config.toml
head_dim = 32
attn_scale = 0.177
parallel_block = false
decay_shape = "linear"
seq_len = 768
steps = 3707
Each number is 128 + 32 x the weight over its row's rms, rounded and kept within 0 to 255. Layers, rows and columns count from 0. Numbers have three digits each. The size before them is the row's rms in percent of the matrix's.

# down: layer 14 MLP down (transposed), 256x192, rms 0.247, rows 24-54, columns 128-191
# gate: layer 14 MLP gate, 256x192, rms 0.24, rows 25-55, columns 128-191
# up: layer 14 MLP up, 256x192, rms 0.253, rows 25-55, columns 128-191
down24 095:170125116139090119151110081160084142114112147116150161051104110134159183109137159113127176154135100102099111151142120102125099149116166110181151118133103104111103184196130079162137130171115094
gate25 099:151084111161114123144122175119125136105146141133166153166129075164113160112089141138121118129195180145071166111135107080128084121143101115136067202083121088132088132110066150147142151161077136
up25 105:086119089153114125127212113110067118091097107155117197116129119163144140107171175098133106102103148140111166148120079140121146102124098102134154193101126129100098092179097122179108110154149132
down25 097:166138157147104210172138127167105101166085099101070106176078173091143108088174155165099110095073172160105116089104124134136136105130149205051123115141129085145145059058139119131127099086173166
gate26 101:126150142178102089092117137052073154069097113192099041120216154164131119097180169136160190135140099131109078121146128115126133114166120130101165078093183110090075099112089090135124133067122113
up26 099:145120180120148093146135098185163160155136102134131082163162128152136118133135176064085113127166156091103184173100113101166157156133139153091114083112094101169140109109163141133137172153098140
down26 096:148141145141110170107133106070116147161101143175147074154095156144103167183112138101126100158097119111088107133091149162154107192128104146145149150124119127063104115191110100134072147086136131
gate27 100:119094121167151135135110160110113116130157155129114111140172113145162109105105138120153141104129173128108124139083158152072124131138137033151100161125126154115140141108149143112110232117109120
up27 097:096176166149168124158082127114108089160115103156162104155084128106096113101141118133138199119109102125127132151090112144163148099109150113152166060086121069157155083096178148173117145162098135
down27 098:152094110196119129099134088049114128119190055186119146118147127182138133130157122111085078081133180089075176136107095114084105104122086137083105115124158131096093181158094216141140173097146114
gate28 103:127115091086139072150128107099134158050104112130155131095179137159144126143138087153122128172104129165038123095159126166121091131203134104133152142105124191141092096109138190173153107050143174
up28 101:192090172101127095191100149161129134111154147091095079124160159145147209112096149174125081139198147117120142185089158134110158132121106187163141129103175143088141102141120139144164187103161075
down28 104:127118143146142121134123163180136109102167114148149134115114096133159148146180156078164159150137075113054121135151137138168142171136053179092111159168173073113135173049122120129110129131171160
gate29 093:120116132197119074106090147152149132131143106086126183200125126165183108198133095202142139121120143163117116151108087086091157144084141142181139126134168120145142158086175118172140122142201168
up29 093:206131108165105105143127175078180089102138128115116112131102081098108092070103141019137141173074109070141166121150165110117144161185119162117135134137132132119147151133123160094108086181146145
down29 099:115168139077139163122110120129118148118147155099124157149154143154118107114095118166087093118101142110110106132134133132098106101108137161134130111123160175098143106141091120128180142122126171
gate30 096:137091122135128108060057127153127128076087171084104160136129108142107149143159102120112133154071140147149133095126130156149142116129122149142179098123197116095138130111097176130147157103121126
up30 095:100069119150153122149164200094124128086230167062129155165123150153076122170119117125151169107144138133139144108146110138141182168158151127168088100088160088108100120156135145113137100149158114
down30 096:128147115139127070118148076136148129097071158149171144067091082089157127122157130154091164149123158120130104128110179090136156154118139186116069134181087110094127098186127109153124182145153108
gate31 094:082063178106129164112108143074107107077160173163112120113162082118189133108153151142190146076135157132098145181140128096157133119105206076133130125156114126159113085107169153119071184133138152
up31 096:125094080115142083144151117134165134145098162137116175166187147150103161045143164175139125134187073096102131061125130114104145139191119089147168133087140053078115120130155183119159082144130133
down31 094:110142123175130138149113180102143113146113179153112145144148134119162132069109205084099168138124196164082120121134150136150119206124136152192108136131152154133103190118064098154135072124094135
gate32 099:114127122085089093138092139050165133175144068084133153121085079105118130158102112131168142130138116130080195169066126130122097173077142105104149083143098107146205107036091149109100118109117141
up32 100:136113110100143126129084105110118099097111132115093116140151208170100115151103119146153180151085022096170103113150135148115179075105089145138113122118180090121164134178126106077105145104125093
down32 102:113131123083104121130114144102050098119123121113117066126121122132154110163102175154190125117095156158127061113139118158144140172133074102133144139151152117078132136111080110127146053121083070
gate33 107:134148143106123125161167148170194102127105125125162091175118108157119141148122113170139086099076099117122192102147147190123204138143074095151139153126169096094123087057177113132128108103106135
up33 102:080104209174191135152119104115168194115131146160086141101160130135169142119138189068152151151118090125131121152115136099160129165137188090087098108124155157118137127156120125143140181108128151
down33 101:155111099154146154108092116147134167107171110200109138093095121116108144102127108142156079138138106111130160181090123117132151157167174096112128187150140130162136109154146088162132101119127129
gate34 106:102142143125115120208165087111152137092119148103092121120155142109133115131134090126118143127137148217121130084146057130075133154128164087146114136089104138159096061044167139164084166105120082
up34 103:114064095107096124089116080137111072137145151147188103134132143109095136136125070180107086135143149145124157169180087093117174110125143156141135088131119148110084144139120113125178061164063122
down34 099:106145108128073086055088102147094118160150134153159119148152143112105123118113147150126101085092160143116110104146124128115171140122163082118133116146120158182086176117066142090170138147145139
gate35 107:133134107109094149123140127130112133153110146104151136133078102144142113106090145177128146147148184088112090168182196121165099182164101108152129152088136120136087143086114143142111154096123062
up35 097:124098091082151124162095113145116143188159065124138127130156143089122164143182133092157121161161099093108148082150169154109084193108161153155139143156080115181090152086207133144130162115114081
down35 101:142143123152078151128172118130159146085146069108162108121099110152113111148041178129141171108117088152147111157141091095153092139129134154108096104147112133213120080106073168083155117111112111
gate36 092:203160122116114107089093171128132114165113175225103161130068113068070109116106159078107128050141191170165166163221173121120161138051126106174099169064139166126084147116156074093098161091093121
up36 093:118077143134076125036137167085091090153130139144095140142111121129114096094109100134122116118111174119082156156110110094098148127101158139092157138120129080203104154140081121119073109154111117
down36 095:151139100135144086076103183167166130091117174118161127085115060084086138158145158155147140189148086098154106094186151132183165115130121142184069081139127133096154121088156079137148141098145138
gate37 108:138224141108108143075124088153110154112148078089162105096102126096133127132128160133160114146179141075132107129086118150107116177103178175151126106135140098198084107154122126132175137138077109
up37 110:187163151095177186091149114169146094076146073115120143124143134107146147072132088131086116207181122157148097109150132215094108143135106114111147111091181102132142132177187157104165197142129119
down37 107:059128110076137093159099154127154119123123148128127063144146149193100098143159185125098166146088123142059131175134153119167175061088096182145130099098114207124070094110126165172148109132130161
gate38 102:121134175098135115094113180144167102166118134100122125177137120140071144174045093167158109092157178120083139113159146125126104177110153172087118130037109113150142127150183134077135164214183159
up38 103:190150150120138119166146167140173137201107162134200145170122170131110136106117132116109103070161082154157161049124090101161194092086132192152136129087131135101132152163166094140135134099148156
down38 106:127094121123115127207138123174153174105098193038164174127089178110164101144169108164150168157093127111143139108127103180150164153061152107110132099138114063157127096161145114107180089181186124
gate39 094:171145132052146203130209111120078085151166107142141161132146168115128127162146127156112142092101159135150157137123094094148136092110190187101080124149172105163102083097090080108100160091121087
up39 088:150145166112144081163070101146124123193101130189143145157160125107102123118083138138083167200119100130124121146151192143165131098204125068169161137127193093139121111098076120142063155037130114
down39 093:104086097132113112121126189144131108134130171137080091091135071135144104138068200099143056133127116144158136124139144192152163104127132084143124100140150090128149129133151157155158111124094167
gate40 097:157164117118136088140145151136133170185112109159130076118126105087136148113106093171145169125191094144096152112105131166120209149069117106159103090110135154079098132141153080085152118140054120
up40 100:146172132071118168157136059119159156108162119082093095118076160146102130197059078150203218145143133162139126062113131214094095147172119113161116092184127146046188164130170121071163091120117137
down40 102:086080073180059109141122114150119132091110159090123172128085135146155078121152147116134187123077163192123092101089074113129113146101088121124139136161114116169127093129115116071131152172182127
gate41 096:180158116125139164110105148116143082114105119165125130140072177140142138141134174105112088150136152116093145101099155129127119135144092147183080110189110127063090159124169163126118159133061149
up41 100:100180128193134158181116171152153044167112155139115048090128118208123161123103190153076096124118146144093129083123113176180135136153143158141120100137127125042104154124136133147152135151127071
down41 099:098100151171131150133142190125124144164090139149178130125115152120176135072099123100124172145137120175196108178142199094138154128086166089130162161123200138149100163088152121133145097117167126
gate42 101:155118183099116142109149142155096117126105077079086123159086147141127159123174183186102075148154113066053111118126151117137127165073107131139159117148136127075074147194048124163099132084120092
up42 094:093151124112153064057105148145114125178129145158149190096182137151162083088123074139124165122139090143126135100077146091134161146102132131109138141154054196150129141141192165122180128206120148
down42 102:111086136171143132098144097116161149105186126135122086131175121128135122137130200100110155153130160124054139048062168141131127097079112124185112157122124093143107146149083109103107068141124074
gate43 102:099143140146145106113063160157136179094115148127141157086130131046097135196152082101175140148131153139136130092178131137131144164141195143127159098151081101114114113110111174086163082173122095
up43 099:178106117085109111131108140160081175099185103099118131169129099151114187224134112112133129138123119150102117158156070116120174141084139143136136139114126111127149178080108191178096152131122100
down43 100:149124102136095117124147155104157093148109151170125154117118162147175160119157094166121179104118153135130151099085128132183150117125130150116166100087141121129121195086097085125075174107208128
gate44 095:092148131113112133176123071129119197157137117167152089042114145135175197097081147104122118083189188137122119138155142104141151103160104110129176133157119102106131080172092124128149129102121076
up44 095:112137160141104157139117139121105091130136110097184149074141142132146123107138110165142150123147171170144086139156090143182158192207165156112106070148173117138182128080093088099125156081164112
down44 097:083120139115086162107097161107102145128099118106163119201071132109070089101139097101111132142141089112094174073100127097138116145138062087108140120173154130124114119184147112115174121093151133
gate45 095:120084156135140094133103166137078078180082127136067099073131161064161081136114093164166118053163152125130073103156105162136170116182136140151184181105081169130173152129115156152115143132162118
up45 097:107143061092065213106122118084069082126126089101098113122147125095188115162089126123182054117066131123106162129153073183126105114130127201188185105137134109151134112168198095115124157121100123
down45 096:131077099085126107139135077162083111115103113167070133154051108060171140087127156158175128099158146073153088100109094228101126130113191144056158130135152153112187116167097172160112130150163117
gate46 103:204113216101165105084086109110152102135148100114108138157137064184142153108118095187124143147117141113107124139123175103190091175133035091119165116113154113164174089084114085116152119111100176
up46 103:147190138100110141158117111066087084178112114157118085096125171130091097094141092075114141099129150179105089107174167161062163135158121114106130111153140134072057153162145150091129185150108059
down46 104:163193098113136160071164130142199098157123142119104116097067099174186116131113095083060177142109148191130156143186169118166124111190110123123159173142146154100084152155128129130165112171155162
gate47 105:134168143080044106135128151098118122109114169099163167096124164144083122202057054109178125179162156128080173110128132152143121134119058176108148166113157096122150140107141083160105102094083125
up47 106:119162172121152122151135166153087171133119152147125188125134125160161175087185105163089122084115091152075049098143130103163148129180167159069094149102139090102133121095143098125132056123131128
down47 099:138119128115105136193103075125133076162130121150060117138118165121059122141140149163140152141170123111158087088165118119076120118121093051095129172105104146178129173094142095207150155177101119
gate48 104:159131155130122163133179146125068094149141108177157127153134132088135133195129152115160142134108160129132069137079141132133066207136148145105127188122084117102116135061127081123076125083144173
up48 098:128103102098132088192123137133120101115167121116128156123071115132121104166146164129153132108067141131160094151118135143087119127152120147160150106153132091169117130121149156104118140153102168
down48 101:192172122092138061153146124169130159197093106081165088151133153155126087114163070136161126209115147136093142078106121134127098141171111107134093133191091165177095140159122083154096142108154154
gate49 099:186108131140135143098159175107116110198115134174170148165144151109122120089072112176144122147073149179099129129123069080098095159157103125124143194111130144140115146119122154063125148142139088
up49 104:126150113151166181089079133092157116143142111109118151110140138173112098136155157039114155104128136118092145141119107138122151130112060183107157118169082138128121143142107105151129130128160159
down49 100:144118083110084116050130159118141097095117070179125148106054085179151128130099080115100168164118142122136105068138134197096122131124151072133106125169069129064127127127188134193194101145118174
gate50 100:113084097195104097143164126089153128161193084131110103163071121034167117168109137144180127132083116118146091179096152137150113129123136159170043093219166118130186110089133110145109103093105142
up50 099:153123171132120124094061125113134135174118117127181146132073123081171099126144133110139155082089137111088097150069073138116102074086118160132115117110114117111057148166165153127137109146123159
down50 101:106132128139080146148155141179119154110089137111149091166150159141126164130122114088085137141225120161089146140080222110130139144110129116086104120089123093139107185107136132167095127096182165
gate51 102:154154163149167070122191092140126125104093112186109119125134203112133125145124139108147153112113116118089163127146140144147076087145112138123113153117085137105089148140106167142120136133067147
up51 101:165112077128136163125156111122146066177131167084110139099125100117096146116134100127110073113153170153121120139148137108097114112153093173190136166093187107083157116105083117136179128113098062
down51 097:106166125140175210118163141182128121145129123102167138208157174124092128128076155146169099122147128169146152101153133124160164112066156195068083107101087168137150175061164074108100082097133131
gate52 104:111149090179110061128144155120130082134112107089102158139078170082163157157195148135119124128171113160101148182204140093090108189072124190111092138129117190135119211107120127091152127108138143
up52 099:109131165147068165114209058131089171138112147069114113140090087107114128122174084124177155067108141114126159166116149135136117141073126178067120136134090182114152104126156135141139060090140163
down52 105:128179147154120153127159153155147092161122162107155185093157097154114139138166174132129129086089157109110150088114199151129080154072150158126115139130086158111087163131147138139096113091062155
gate53 101:162165183106177119057165097155116105157134195111069096169090086110137130143172118159112152172167200127108161122211204137137149119096136126102129128138109107106081129142133117098095124118117097
up53 102:168114128080155150136116059112145077158148131153056093136093141104077171129165149180169143114120114104101218106089193156149133125105153106079145128169053132117135104084128146136134113081120097
down53 098:132156120074133158198148066077153196119124061074119112162095093187153139115185144119108146083081169088099075115128191130152082135139152105113091106074206152137135085091113126133097074130101105
gate54 096:148088133088105115147110222137160123148110120081164095139090103150134095086133141093089165149093136096101195172125163122076104162122152150125171161113078061142076086102106092148129094076088178
up54 091:110122113133094111120139148057155105062139114120139153069133116113124119116137160131136097106094092118139135178111129155137150149126152107170152137155127081051168138112138147128105130100053178
down54 096:165066131162120144128186186091146106160082067129148146161081114177150151140132071099130115121165158151153146165142011168109108122147111117138139122133148151138109152105158141130126160065118131
gate55 110:149163151168183104118117063155130106079106098111080121137100168145143113113157155157156160106093094116128095081122123139200159128101103134131094110161112133107084149106139142120139124089129158
up55 107:053140145150151145103135207142159147139048110097146147163120139083112138120094146093163116137092127109131171139149150068174142178136156098122102151119207118077147079119122130133139127183130092